Each number is 200 + 20 x the weight over its row's rms, rounded and kept within 0 to 999. Layers, rows and columns count from 0. The size before them is the row's rms in percent of the matrix's.

# layer 2 attention query, 256x256, rms 0.101, rows 109-163, columns 128-255
110,222,140,206,188,205,178,228,222,202,168,211,219,208,220,212,199,205,185,219,232,197,161,206,182,198,191,188,225,194,206,211,254,224,189,206,212,240,222,185,200,169,184,194,231,188,171,199,219,169,201,206,238,217,207,201,230,204,212,218,185,181,200,214,265,209,181,219,153,202,212,200,203,195,221,197,213,202,248,202,207,161,212,227,227,183,200,220,202,207,215,187,205,196,223,185,188,211,159,195,219,184,215,226,206,199,213,193,193,192,206,194,211,220,204,183,167,194,179,222,192,198,201,201,210,214,182,203,194
115,192,250,202,212,194,185,226,194,200,223,223,215,197,194,227,255,214,206,199,179,197,172,187,210,179,242,247,201,215,198,207,195,197,181,182,185,196,217,213,238,195,210,183,223,206,217,223,202,182,215,234,190,159,171,197,204,195,226,195,187,217,191,209,195,203,197,233,199,181,227,179,199,187,217,203,166,185,178,206,213,203,201,200,192,227,214,168,213,212,214,210,226,202,185,177,192,210,166,185,242,205,237,240,190,166,223,173,236,210,199,196,190,207,210,175,221,182,169,186,183,197,199,199,200,181,190,187,227
111,193,206,163,209,191,177,212,168,174,192,189,198,191,178,230,190,226,230,223,207,170,205,230,219,187,211,206,240,191,199,158,229,217,189,213,182,184,207,220,196,211,201,203,222,202,205,221,199,193,206,200,186,211,200,190,220,212,201,209,221,211,214,166,197,162,213,191,195,244,192,250,173,225,212,188,194,184,227,200,217,183,152,208,182,241,217,203,222,170,203,236,182,205,180,190,206,187,212,206,230,190,201,186,223,225,231,189,199,199,173,194,195,192,223,182,151,228,201,216,222,195,193,205,238,179,200,188,201
110,183,179,205,215,196,221,198,172,195,205,169,190,149,221,203,179,255,230,189,202,191,193,233,193,196,163,200,206,192,227,182,201,224,208,201,127,179,196,215,193,197,193,220,211,208,207,255,194,198,189,191,179,160,182,205,212,179,199,190,213,226,198,214,214,200,171,193,206,155,216,196,206,177,194,177,187,181,210,198,161,168,190,190,194,200,266,172,217,164,203,172,177,213,152,187,208,214,193,199,213,211,201,202,240,200,222,245,217,199,169,213,212,188,198,191,201,176,199,215,210,190,215,225,176,210,201,237,209
101,201,230,194,158,229,193,209,202,194,199,166,169,217,211,197,167,184,204,185,205,209,175,173,202,197,242,209,230,212,212,214,168,198,223,196,189,217,193,166,191,187,202,182,229,219,184,178,205,230,224,180,213,220,181,194,189,227,210,232,181,197,262,233,211,173,195,217,208,193,172,209,212,198,184,201,216,157,196,190,213,163,195,214,195,166,168,184,182,192,211,185,172,211,220,209,195,231,244,190,201,195,202,204,220,210,197,172,162,166,201,208,219,207,201,204,171,214,178,203,198,168,184,180,229,211,230,203,184
103,207,224,229,168,199,195,193,214,186,199,189,182,201,199,229,218,219,191,200,204,202,193,178,166,185,179,203,198,207,230,166,180,231,174,232,215,168,192,199,173,186,197,202,170,195,201,175,192,231,233,211,242,222,199,207,191,218,187,195,224,243,248,220,207,178,183,223,186,174,185,196,209,197,216,187,177,231,196,212,172,173,196,200,177,179,183,243,216,189,202,204,192,202,212,205,202,183,213,190,209,209,187,200,178,205,195,180,190,185,227,215,192,161,214,211,179,171,180,171,204,207,216,220,205,235,205,228,224
106,206,195,196,177,196,206,160,185,208,202,180,183,211,212,172,208,172,193,171,203,195,216,229,190,186,193,189,170,221,237,207,225,226,202,208,208,209,186,181,217,194,217,200,204,206,188,180,190,212,201,209,197,165,193,178,200,225,212,206,215,186,243,230,218,232,212,211,236,201,138,193,208,198,173,186,192,178,192,199,197,203,240,230,207,267,177,214,205,201,194,182,173,175,213,187,200,198,188,222,208,172,210,219,252,177,245,178,194,203,255,193,200,182,196,222,177,204,189,200,203,222,216,166,198,198,193,216,232
109,177,196,217,162,186,192,191,212,210,201,230,229,202,233,180,208,201,205,192,194,207,181,197,183,200,220,223,160,207,194,246,215,197,193,211,197,200,203,202,197,184,198,210,219,157,216,231,201,210,195,219,198,197,172,177,211,206,192,155,228,206,177,207,199,231,197,165,201,216,203,214,226,188,177,211,231,166,190,160,217,199,228,203,213,222,213,194,189,244,190,195,205,182,185,196,199,228,191,188,189,209,217,222,200,153,221,218,209,176,224,202,223,224,213,195,187,197,172,168,230,203,212,191,195,193,210,227,213
103,203,185,186,220,220,216,227,211,207,182,225,191,138,217,194,201,205,242,194,181,190,197,194,160,182,207,194,196,178,208,209,212,193,166,167,181,213,217,196,215,193,198,202,180,191,172,219,184,196,192,174,180,184,192,221,199,208,183,199,197,185,204,186,188,198,175,204,215,227,170,212,220,217,226,162,215,213,178,168,209,175,191,202,188,211,219,198,210,174,193,219,188,159,167,197,158,238,221,143,189,207,213,177,219,153,198,179,189,140,224,183,183,190,200,220,187,195,224,178,175,240,196,194,224,182,179,208,212
099,191,200,237,203,191,190,188,210,210,202,180,202,202,194,214,189,185,212,199,184,176,212,222,211,188,204,235,222,196,205,257,213,219,206,199,237,212,180,221,207,212,183,249,237,185,213,171,161,205,178,192,173,173,216,208,181,213,164,225,193,225,222,215,210,218,213,247,198,187,227,181,203,194,222,209,206,192,195,227,227,207,193,220,195,210,202,215,223,215,178,203,231,181,218,214,239,205,195,194,219,163,199,172,170,217,191,180,210,174,194,224,184,226,216,223,155,226,209,172,177,182,221,231,208,197,205,186,210
097,232,198,192,220,195,151,243,205,230,159,222,227,156,207,200,217,165,196,206,199,202,202,217,183,172,215,190,203,231,213,191,222,219,208,237,212,187,195,186,193,209,189,215,191,201,205,168,196,212,205,191,212,203,214,204,210,220,179,219,230,198,211,204,194,217,195,215,247,201,186,196,197,200,184,209,213,196,213,180,183,243,218,218,212,174,230,216,228,198,212,180,142,198,203,194,216,206,224,163,186,217,161,186,220,192,226,199,248,206,201,214,199,201,197,169,202,212,182,171,189,202,179,190,172,183,213,162,205
115,205,205,174,184,225,242,197,203,193,196,241,207,191,225,186,183,196,190,209,191,191,195,190,173,207,212,164,193,200,219,223,245,160,211,213,183,210,163,197,170,211,203,226,231,190,163,182,206,154,195,230,196,219,189,187,210,202,175,243,219,190,166,208,219,206,216,218,198,199,184,199,182,178,215,206,197,207,188,211,202,158,214,211,167,183,188,217,178,192,221,220,216,180,183,210,199,191,150,199,182,198,197,168,186,180,216,210,211,195,163,180,193,192,190,181,227,226,235,232,177,206,197,197,212,219,212,192,181
101,170,216,205,218,211,220,172,215,214,174,201,200,222,161,191,177,217,205,191,224,191,188,219,187,200,185,232,186,194,148,207,216,191,208,206,177,168,181,198,206,161,187,213,213,179,240,174,218,197,209,200,246,202,183,186,202,218,159,216,183,218,257,227,204,199,162,218,209,224,206,197,218,207,220,185,183,190,188,192,248,179,188,191,199,193,207,201,193,197,214,173,177,197,214,207,223,182,196,154,198,189,201,217,194,213,186,221,216,203,216,145,197,205,215,193,214,205,175,202,234,195,193,202,192,180,195,235,203
101,193,186,195,226,204,184,206,196,196,194,170,226,212,194,182,187,209,174,192,210,204,185,177,209,211,207,184,245,183,172,235,209,221,216,188,229,173,227,188,174,170,221,219,214,128,195,202,212,197,207,171,220,189,210,191,189,218,174,217,212,198,201,233,234,202,220,210,220,210,191,214,215,184,213,215,245,193,207,188,183,217,197,198,198,228,248,160,170,223,215,216,183,199,229,230,186,225,180,169,208,238,249,213,208,187,233,202,167,185,198,172,204,206,189,211,213,221,205,208,179,196,197,210,214,207,229,183,198
110,164,173,192,219,176,226,217,201,184,155,160,156,222,246,188,191,193,162,197,186,192,220,180,168,221,206,229,198,212,240,169,210,208,192,194,190,191,201,206,199,177,203,234,209,191,187,217,219,185,178,207,174,207,190,181,184,215,224,179,201,188,196,195,218,224,228,183,231,227,223,209,236,193,169,174,195,204,198,216,233,202,189,218,226,174,221,190,204,208,198,179,215,205,210,190,225,195,210,231,230,203,195,190,192,198,230,183,175,232,204,220,226,174,176,227,196,255,211,236,201,194,195,250,210,193,217,238,220
105,178,183,205,200,186,182,209,224,185,231,226,217,205,209,207,209,198,187,192,183,223,164,231,189,181,246,189,209,188,198,204,201,243,192,199,219,176,219,212,186,228,218,217,237,208,186,179,202,150,239,177,229,197,218,217,192,205,180,183,197,201,144,217,234,202,185,182,168,198,194,216,203,219,218,187,170,150,200,182,209,167,261,186,204,172,222,182,213,206,190,178,200,191,196,214,182,227,204,207,186,202,207,183,206,205,190,194,205,223,160,201,206,215,194,197,212,205,221,200,223,202,199,198,197,173,195,174,204
109,236,196,185,179,181,177,198,211,205,192,231,214,205,233,207,232,214,183,195,209,201,213,225,223,251,214,181,187,146,187,185,221,229,171,228,214,224,225,214,207,249,218,228,207,179,211,183,198,187,177,237,161,182,204,212,196,197,159,207,184,228,225,216,182,204,152,193,182,186,187,167,182,219,205,251,193,196,187,237,165,218,211,166,231,223,184,189,178,204,205,183,207,200,200,170,216,215,212,187,221,194,221,187,238,195,217,240,222,184,237,198,216,211,182,195,183,183,170,204,211,167,205,234,195,224,184,225,185
103,221,191,219,189,199,179,197,164,223,165,218,205,214,207,207,179,160,201,175,186,201,219,187,186,226,183,197,187,153,228,213,218,247,208,212,247,191,206,216,202,206,185,190,160,173,201,226,168,210,183,176,218,203,219,207,207,196,211,214,178,228,194,206,163,221,227,197,180,193,203,189,203,178,221,202,181,179,195,182,201,162,221,191,179,231,214,181,183,227,206,211,207,197,207,209,211,199,172,177,200,164,215,176,225,208,187,204,194,228,189,180,194,221,163,214,198,176,213,236,172,209,202,202,159,202,200,197,210
107,204,189,218,177,229,207,206,235,216,192,198,207,207,238,175,186,180,245,181,181,197,214,192,184,174,153,190,234,229,236,185,216,189,228,217,202,171,197,215,195,165,197,189,201,195,265,188,208,172,217,196,205,214,152,219,205,187,188,213,192,182,251,200,187,190,188,190,244,204,213,209,217,198,221,196,141,201,197,185,181,207,213,209,228,191,232,190,205,233,171,249,198,212,191,192,210,207,196,187,213,200,226,175,231,191,203,218,198,202,213,189,198,237,200,166,220,175,171,206,188,209,177,225,208,216,213,201,183
091,194,210,212,194,200,232,192,248,152,192,176,221,199,194,185,173,214,196,204,184,167,207,192,181,209,167,199,206,190,172,220,210,213,155,178,188,206,183,154,195,214,208,214,226,216,185,209,169,199,200,191,196,198,216,163,196,163,200,170,241,211,196,190,226,233,248,210,202,208,172,205,185,211,220,176,216,168,211,171,202,210,166,227,224,185,186,185,192,194,192,205,200,193,205,206,221,222,243,230,166,200,222,181,180,189,178,200,197,188,202,205,205,181,149,201,225,198,175,216,195,235,174,192,201,210,181,181,214
090,181,206,191,207,202,201,213,172,232,181,236,233,235,183,189,221,207,209,226,202,211,172,186,217,215,212,190,176,186,236,207,178,227,232,235,219,174,186,193,179,209,219,229,172,189,219,159,221,185,224,191,197,214,146,221,205,207,215,223,180,209,228,216,196,173,172,213,211,183,246,220,208,205,218,209,167,212,183,198,186,186,207,206,210,230,225,200,203,190,202,195,199,188,187,212,152,211,180,181,188,236,193,181,229,215,177,174,176,233,166,196,193,216,200,200,192,182,203,220,221,154,222,199,192,202,219,203,199
083,206,222,183,200,194,197,184,225,164,154,183,199,180,204,162,208,184,187,246,138,223,173,173,209,169,206,218,225,191,211,201,229,195,212,209,191,228,213,207,211,179,229,193,162,218,192,237,188,205,259,214,202,192,212,201,168,175,202,201,201,210,211,181,201,222,208,232,169,196,184,174,228,210,208,212,162,216,192,212,186,200,207,211,201,217,224,212,215,198,232,208,212,237,142,206,219,205,208,214,224,208,183,165,201,202,217,224,207,210,189,225,215,206,196,239,223,209,198,175,192,173,206,185,206,254,207,172,170
080,228,198,212,203,207,200,232,199,254,209,208,186,183,206,194,152,204,198,206,173,210,188,198,203,222,195,219,176,207,193,171,182,201,219,212,213,202,155,195,198,196,178,181,203,236,192,193,204,191,175,214,174,203,191,209,176,223,249,194,231,205,240,190,210,197,221,186,223,184,173,201,178,168,230,219,160,201,191,168,212,198,165,228,243,188,222,230,163,202,260,199,181,214,194,190,181,213,228,189,189,189,199,207,216,186,189,179,193,223,225,209,203,175,169,191,178,184,206,217,188,205,211,185,184,194,207,159,213
087,174,194,186,198,205,203,186,215,231,213,227,224,169,228,170,209,139,207,169,214,181,185,203,188,197,214,156,192,187,208,214,171,210,202,224,207,213,170,207,201,212,214,197,207,197,185,180,219,188,208,213,204,196,200,185,236,192,179,205,176,224,244,220,224,228,160,204,191,206,234,192,192,199,210,203,192,200,214,230,173,193,187,210,219,214,179,152,208,206,178,200,182,162,199,175,166,229,208,173,233,186,205,185,260,182,213,200,159,209,193,195,190,220,196,217,183,191,208,216,215,192,222,188,171,211,238,220,220
096,217,186,223,185,200,213,215,182,212,193,229,189,190,190,211,160,195,197,194,170,178,167,183,208,217,194,191,214,221,185,171,215,177,163,243,214,198,179,212,179,159,155,174,239,217,180,188,184,180,187,190,255,204,216,212,193,232,194,159,198,203,210,199,197,200,199,232,231,188,177,240,201,180,189,181,225,159,204,185,210,211,179,208,193,221,219,190,175,207,166,208,201,206,236,201,187,205,209,207,191,163,211,213,202,200,183,206,209,188,196,202,196,207,183,164,211,185,186,168,199,196,194,202,205,180,194,217,188
095,221,181,211,202,209,183,205,211,166,191,214,173,180,174,212,191,165,214,197,176,231,229,210,175,198,185,161,190,209,228,214,184,190,233,228,228,203,214,210,172,213,201,207,212,196,214,184,202,207,190,181,221,194,215,188,237,231,224,169,228,200,168,173,204,197,216,190,179,201,214,232,246,170,183,200,201,172,231,185,204,171,246,200,179,204,238,164,202,203,208,232,231,214,191,206,194,223,199,201,181,190,206,216,214,217,184,229,193,171,203,181,203,222,148,203,198,173,243,170,245,179,195,196,195,179,201,219,189
086,165,224,210,178,203,194,154,186,243,190,216,213,197,217,192,211,223,246,181,192,224,195,214,158,194,207,197,194,198,177,196,231,147,179,214,192,213,201,185,221,170,212,214,193,200,187,200,186,202,212,251,229,218,214,217,180,211,207,207,203,195,237,168,218,188,204,181,154,195,232,219,210,213,213,213,209,168,199,197,218,169,198,210,226,198,226,199,202,218,195,196,173,165,200,188,227,175,170,190,180,202,184,194,214,230,204,160,199,174,218,196,176,190,229,194,210,215,171,206,162,201,176,215,178,205,191,225,210
087,221,186,217,211,203,164,228,218,191,186,168,193,215,233,162,224,210,220,220,176,205,181,199,207,230,191,206,180,203,222,213,184,180,227,196,212,185,170,205,174,204,142,223,202,252,203,191,177,198,176,228,212,220,216,236,158,213,222,202,206,201,199,174,205,198,183,199,206,160,170,182,221,206,188,250,152,187,233,184,228,186,207,203,225,211,200,163,192,217,212,196,212,202,209,203,222,205,228,212,206,188,228,215,225,186,203,206,198,181,239,181,206,191,181,215,173,214,172,200,202,208,207,162,158,191,167,207,194
093,229,217,171,201,213,193,214,218,227,208,210,208,147,227,185,188,231,213,167,200,254,188,198,210,227,174,193,216,207,211,198,210,186,193,213,199,219,223,197,193,216,224,183,203,198,214,194,227,218,177,197,171,170,234,197,227,225,209,216,238,192,203,203,191,201,203,211,192,219,169,192,215,204,206,192,203,200,199,214,231,190,207,208,205,197,229,222,192,188,248,235,185,205,194,198,204,187,189,182,207,198,189,203,209,188,191,181,161,217,207,207,204,214,213,202,167,191,170,239,200,227,177,191,221,184,215,218,237
090,195,221,223,179,186,203,165,199,175,209,224,160,173,211,209,211,211,211,234,248,175,181,181,214,206,183,184,138,203,192,200,175,239,201,174,205,167,225,194,196,216,185,220,191,237,173,143,203,161,219,208,206,211,198,174,223,222,209,232,199,201,225,215,208,192,216,173,178,178,181,205,169,232,207,174,178,213,192,192,175,220,193,217,242,178,168,185,234,181,186,204,226,198,185,196,184,195,197,182,167,220,209,214,213,195,211,179,194,221,222,188,175,195,199,199,203,192,192,212,237,183,179,218,215,214,209,168,204
100,193,218,186,215,213,228,209,186,214,212,256,198,175,223,174,212,201,181,182,187,180,183,205,204,211,192,206,226,164,209,216,199,196,217,195,200,219,187,195,212,178,192,227,183,175,214,191,204,188,168,212,229,209,219,177,218,196,200,203,193,209,207,204,212,178,218,174,155,181,203,200,181,222,240,210,211,186,217,195,198,182,193,221,160,187,221,256,230,207,191,211,207,234,197,199,230,216,195,170,210,200,241,206,211,209,209,203,194,167,180,196,234,225,204,236,181,224,184,219,199,211,162,217,195,182,203,211,251
104,186,225,186,229,201,173,166,215,212,179,198,199,222,261,202,195,194,212,211,210,188,190,213,194,218,205,197,169,189,171,172,225,193,194,182,174,197,200,184,211,220,210,204,236,232,215,238,196,214,222,201,156,191,178,218,168,243,195,195,205,218,189,246,204,198,223,188,207,209,171,211,187,199,235,223,186,205,190,175,218,186,206,213,186,209,214,218,198,214,182,252,198,190,205,204,201,212,230,199,213,176,194,197,195,224,213,206,207,218,192,204,229,202,233,188,206,222,191,183,221,206,192,172,214,203,219,214,200
095,197,211,190,189,195,186,192,183,147,200,157,187,213,231,202,189,198,214,174,214,171,229,172,217,163,201,210,204,181,207,212,197,210,228,243,200,168,235,189,209,220,187,213,180,178,166,222,229,182,201,184,193,230,197,187,224,187,210,173,176,195,205,213,199,181,204,221,186,207,193,214,215,196,222,226,213,193,202,202,181,200,206,194,168,190,210,173,198,180,163,220,198,150,197,181,216,237,184,190,188,167,188,183,217,213,228,203,175,174,182,176,192,205,181,188,218,188,189,217,164,213,183,200,226,179,181,199,239
110,176,207,221,222,205,216,221,209,213,181,191,200,164,233,216,193,155,180,238,225,208,220,203,213,173,201,181,213,228,193,196,239,169,179,202,191,192,168,201,196,206,218,192,212,196,205,192,206,197,274,189,211,188,186,192,199,180,221,209,195,191,197,213,212,205,154,208,155,210,200,179,216,215,205,207,170,219,183,194,215,192,207,228,230,173,226,181,243,180,194,233,196,196,185,228,204,213,217,189,221,198,199,217,212,204,191,240,193,249,195,164,192,204,200,226,215,226,191,175,205,199,211,181,191,173,226,203,198
091,207,217,194,225,192,190,204,230,204,200,210,233,226,182,208,238,178,173,182,213,194,231,171,205,207,184,166,177,213,226,200,173,208,206,210,217,216,176,220,221,202,182,207,220,173,188,198,161,197,205,195,182,200,198,177,175,196,217,184,172,154,236,220,186,186,184,249,175,228,215,211,211,190,210,220,218,176,195,195,175,147,221,191,196,186,142,174,157,180,218,199,193,185,223,215,210,240,214,205,216,217,203,162,205,211,214,217,191,230,209,183,208,190,164,218,156,198,175,193,199,227,208,212,196,191,211,206,187
092,132,217,205,181,209,237,225,197,199,206,232,214,181,188,231,219,159,219,161,181,224,201,180,189,201,222,215,192,202,174,205,210,225,206,190,181,208,202,182,166,232,167,217,178,204,157,198,160,186,194,169,213,263,228,218,202,212,201,173,214,197,195,219,198,167,182,190,184,190,196,221,216,189,194,214,214,212,187,169,181,188,185,204,183,193,213,198,169,211,184,191,214,228,193,195,178,166,221,200,174,175,180,220,211,188,214,208,183,210,204,202,182,195,197,169,227,192,187,196,204,212,206,164,191,171,204,205,223
096,223,227,220,240,219,188,197,201,236,182,187,212,205,184,204,198,184,214,245,215,228,219,222,184,191,196,193,224,194,211,192,199,185,204,200,211,179,193,216,195,195,201,152,203,203,203,210,181,221,236,225,214,176,169,219,157,207,167,169,189,236,194,190,177,200,212,168,235,194,218,191,218,173,190,185,211,186,190,204,193,189,188,201,199,214,204,150,213,183,228,183,244,199,210,192,165,203,205,224,203,172,189,192,206,203,188,179,207,233,245,189,191,199,226,227,243,170,192,206,199,182,156,219,194,197,198,230,188
100,235,186,213,208,203,217,202,218,164,182,205,221,195,163,246,208,204,194,199,236,223,192,188,240,210,201,187,172,203,240,242,179,189,199,192,207,233,183,202,194,193,179,185,225,216,205,196,240,210,153,191,241,192,243,222,184,204,180,231,188,206,219,211,214,195,196,205,229,172,200,214,202,202,194,211,165,227,190,185,203,209,211,213,224,219,242,230,192,181,180,180,214,185,171,230,205,213,209,235,169,206,222,190,188,166,201,202,169,218,206,218,200,186,208,219,201,170,197,237,197,208,183,211,178,200,202,189,207
101,213,193,180,189,203,191,174,221,204,191,238,198,171,168,213,211,205,185,217,188,174,163,199,198,186,209,189,214,185,188,223,181,218,206,194,197,199,195,220,201,201,183,207,210,189,175,171,149,176,160,190,204,166,182,177,196,194,215,201,175,177,235,217,190,180,169,222,204,187,197,206,223,207,202,202,219,222,219,197,181,186,186,169,198,212,192,183,215,196,227,204,197,193,215,162,183,175,182,195,152,203,189,228,173,178,180,193,206,201,181,190,172,187,186,202,212,191,175,209,226,186,154,221,184,197,175,182,205
107,179,186,196,200,217,216,232,216,176,191,187,223,150,196,223,205,226,185,200,222,208,176,180,182,206,211,200,213,197,194,211,236,181,183,169,189,189,225,224,225,194,237,232,199,181,191,213,189,213,201,182,198,222,201,200,174,194,199,180,163,190,198,192,221,184,192,210,223,213,185,209,242,226,200,225,198,197,195,210,172,170,212,201,192,191,206,225,182,216,159,192,218,205,189,174,203,173,189,197,163,170,173,186,209,174,225,234,202,181,182,227,215,235,240,199,176,190,210,190,214,231,196,183,178,238,208,178,205
101,243,208,204,188,219,217,185,188,215,203,180,196,195,210,171,218,187,226,174,182,191,183,202,147,231,199,198,207,219,185,160,191,180,205,168,224,217,181,184,219,192,210,219,169,191,190,172,164,181,193,202,196,200,207,171,182,192,179,212,234,179,210,176,231,213,185,174,158,215,193,184,195,202,201,216,178,209,192,186,178,213,211,204,226,199,229,221,182,228,216,222,209,197,188,189,182,156,233,213,222,197,209,199,203,200,183,223,195,189,152,210,215,202,203,219,195,177,198,198,234,202,199,197,204,196,197,209,186
110,218,212,188,198,208,217,197,182,145,186,208,206,204,204,184,188,220,234,197,205,181,199,193,209,177,176,218,203,191,197,183,189,228,210,190,203,224,195,162,225,188,219,193,223,187,160,215,224,200,180,188,186,196,186,206,208,184,176,213,191,152,203,146,193,194,207,190,155,203,226,209,206,225,207,233,210,212,181,237,235,183,172,182,185,174,184,194,238,180,164,164,162,189,242,236,205,195,160,195,220,209,203,185,221,194,157,184,207,189,182,165,175,192,198,159,200,198,201,170,174,173,236,252,177,220,209,196,229
105,191,218,200,226,203,236,203,163,208,167,186,238,183,207,190,200,209,175,212,189,221,231,191,179,189,199,208,209,206,232,228,212,197,184,192,226,179,242,201,209,225,205,208,195,193,200,230,200,233,229,163,170,205,212,158,219,182,187,201,147,219,216,149,190,196,177,190,207,231,176,220,205,185,221,199,185,196,212,183,207,188,211,193,193,189,197,179,173,195,237,219,195,207,204,181,188,185,195,195,178,224,194,201,205,224,186,213,190,172,210,186,190,223,192,180,206,232,185,215,223,188,217,193,202,174,209,210,226
109,187,219,191,186,182,210,205,236,162,238,200,179,202,204,200,220,219,199,211,214,200,185,216,220,199,203,204,209,211,157,179,226,215,200,211,198,162,211,199,221,193,192,248,225,183,190,204,203,185,157,203,177,201,191,221,235,203,210,189,229,215,203,195,226,212,215,193,175,203,198,178,219,197,186,230,202,205,167,201,192,191,168,181,145,203,194,212,182,205,197,165,200,184,199,195,273,183,155,208,208,198,232,174,188,206,207,214,189,193,211,209,188,179,195,180,169,203,178,217,139,231,187,220,226,200,183,211,263
093,217,222,189,200,192,177,185,164,203,247,202,209,202,232,190,223,197,182,218,223,219,218,128,195,215,174,225,201,210,225,196,228,181,210,219,238,219,178,188,204,205,198,207,200,196,212,180,213,197,216,185,213,186,202,225,170,197,176,211,190,219,225,194,177,202,186,201,195,199,190,191,217,194,205,184,188,205,198,191,163,214,183,205,205,245,165,208,222,190,185,185,229,181,213,225,168,198,197,193,223,195,204,206,220,231,167,227,202,198,207,238,203,149,169,174,189,190,206,205,219,202,227,176,195,189,213,213,159
109,226,167,214,203,177,238,190,201,151,196,187,190,172,194,232,192,193,212,221,152,191,188,184,208,227,219,222,194,198,233,200,204,239,173,178,177,220,210,209,190,199,204,198,194,202,176,201,194,159,195,189,208,216,206,168,212,207,168,202,209,191,162,206,196,210,190,193,174,179,208,197,214,166,194,218,220,169,202,186,215,210,159,205,202,158,215,203,197,200,245,230,201,241,200,165,208,189,206,201,215,198,195,187,191,158,221,170,193,202,214,164,199,203,195,162,203,155,223,144,207,190,218,201,211,186,176,185,215
104,201,195,172,213,203,195,246,184,226,207,188,175,216,215,207,194,201,184,163,190,201,206,199,213,223,225,191,197,192,231,181,174,208,190,209,192,221,196,240,204,179,201,185,217,200,210,217,189,189,196,240,174,226,225,194,177,191,173,174,224,160,167,197,216,200,184,198,219,185,216,235,210,211,200,177,184,222,202,190,200,206,227,160,212,209,204,179,184,205,215,200,214,220,210,187,218,227,192,216,223,157,203,183,175,172,214,198,182,208,207,234,182,233,174,198,232,171,191,217,212,239,183,217,188,228,201,186,175
107,195,201,159,167,194,177,211,224,241,188,232,184,232,174,210,153,239,155,224,248,215,191,194,178,202,184,216,196,243,200,189,228,175,167,215,193,166,219,197,218,178,205,154,205,191,187,178,174,223,189,186,207,174,213,192,212,181,210,195,183,174,178,190,209,203,204,203,210,216,216,192,170,227,215,198,216,172,195,168,194,193,202,210,203,208,222,223,174,210,156,197,214,194,225,161,237,185,226,215,199,166,198,185,184,215,197,232,218,232,205,203,211,191,203,149,199,228,216,197,181,221,214,216,215,174,215,189,217
102,201,205,211,188,208,202,175,198,195,197,189,201,187,219,205,181,227,180,169,176,194,225,195,197,210,213,198,238,177,193,156,171,211,203,223,171,200,225,215,191,183,178,197,218,203,179,196,222,208,222,203,173,193,166,203,217,201,193,227,157,216,197,197,206,191,207,205,234,183,172,218,204,195,219,225,235,227,173,219,232,223,190,178,211,203,220,166,229,205,196,229,179,222,174,223,192,199,219,208,183,201,222,195,193,240,193,216,212,190,178,218,191,217,216,218,230,188,232,202,179,182,159,213,221,234,207,228,186
099,180,190,199,192,258,216,211,194,233,203,196,193,200,146,229,201,174,170,218,182,228,197,203,195,165,160,236,231,211,198,165,149,198,215,202,195,194,212,205,199,204,206,201,210,176,213,190,224,194,210,174,204,205,221,200,229,185,209,181,208,199,232,210,186,200,225,187,192,217,217,205,175,198,208,212,205,203,199,192,243,186,214,182,229,189,194,168,208,179,197,188,184,223,207,179,209,200,189,177,158,192,204,185,211,244,184,186,220,217,138,239,181,196,200,199,181,190,187,164,200,216,197,180,163,196,194,224,183
109,215,243,157,192,203,187,197,210,207,195,206,217,198,211,202,184,220,204,208,209,199,162,191,182,215,170,195,200,228,226,164,202,181,193,200,207,217,220,194,162,215,225,192,193,231,196,138,186,230,198,198,206,238,189,198,195,215,212,165,192,194,203,223,237,221,199,185,212,190,185,174,169,184,273,165,188,178,205,203,201,222,208,192,216,172,228,184,173,194,201,197,193,192,197,202,189,200,217,221,197,161,211,198,204,181,215,215,200,210,220,214,218,205,209,208,232,203,224,229,169,215,230,190,201,187,172,195,205
099,177,212,211,192,234,206,198,190,162,196,226,198,193,157,186,196,212,223,225,191,178,208,226,174,187,174,179,214,174,206,186,220,217,205,218,189,201,232,168,201,226,195,233,178,194,206,209,213,191,201,198,225,199,218,199,228,220,218,197,186,201,218,229,221,192,210,204,230,217,186,178,196,206,215,207,226,226,191,178,222,169,196,189,187,184,212,203,183,190,215,169,206,207,214,213,212,207,201,208,221,192,236,180,191,191,186,199,165,198,200,231,203,196,197,196,187,196,221,222,180,209,187,221,220,174,200,199,194
100,172,218,193,232,194,203,199,232,159,202,191,203,232,220,205,191,198,198,171,231,238,210,245,209,191,236,193,224,163,176,192,221,170,178,205,175,210,175,187,210,235,201,225,170,223,203,182,192,177,222,222,195,158,191,207,215,196,181,215,217,218,184,198,144,203,213,222,241,214,196,216,201,223,210,220,194,176,187,236,210,214,206,189,205,224,172,189,169,227,219,205,204,195,203,197,203,196,186,191,167,183,161,211,159,188,201,176,215,203,180,180,179,247,195,206,189,248,182,225,191,220,189,210,203,230,198,188,194
105,227,198,213,198,207,183,237,215,203,165,209,202,210,187,218,216,189,186,220,205,215,211,234,201,213,211,211,234,190,190,237,189,208,184,149,215,203,212,217,211,192,203,212,179,198,170,199,210,199,213,221,218,228,196,182,220,214,189,195,207,204,168,203,199,194,163,218,222,218,188,211,201,215,188,258,212,194,199,204,182,187,209,206,178,209,219,208,233,197,224,205,217,209,205,191,196,175,206,189,207,218,186,232,210,223,175,188,227,227,221,212,244,199,206,206,210,197,185,161,212,154,180,178,231,153,187,224,204
096,233,231,164,176,211,182,204,203,169,209,198,161,171,168,232,178,186,178,193,187,223,204,227,206,199,166,198,204,241,191,175,186,186,225,202,242,190,192,185,204,228,179,191,210,197,152,207,163,186,201,206,201,191,197,205,188,197,201,220,208,188,160,169,202,188,200,224,188,193,201,169,230,191,211,187,221,187,200,198,179,195,183,162,212,170,218,193,191,218,210,198,204,245,207,222,170,225,240,190,186,194,176,183,228,197,224,212,214,183,248,193,192,203,227,197,209,198,197,186,219,210,194,165,238,188,190,198,209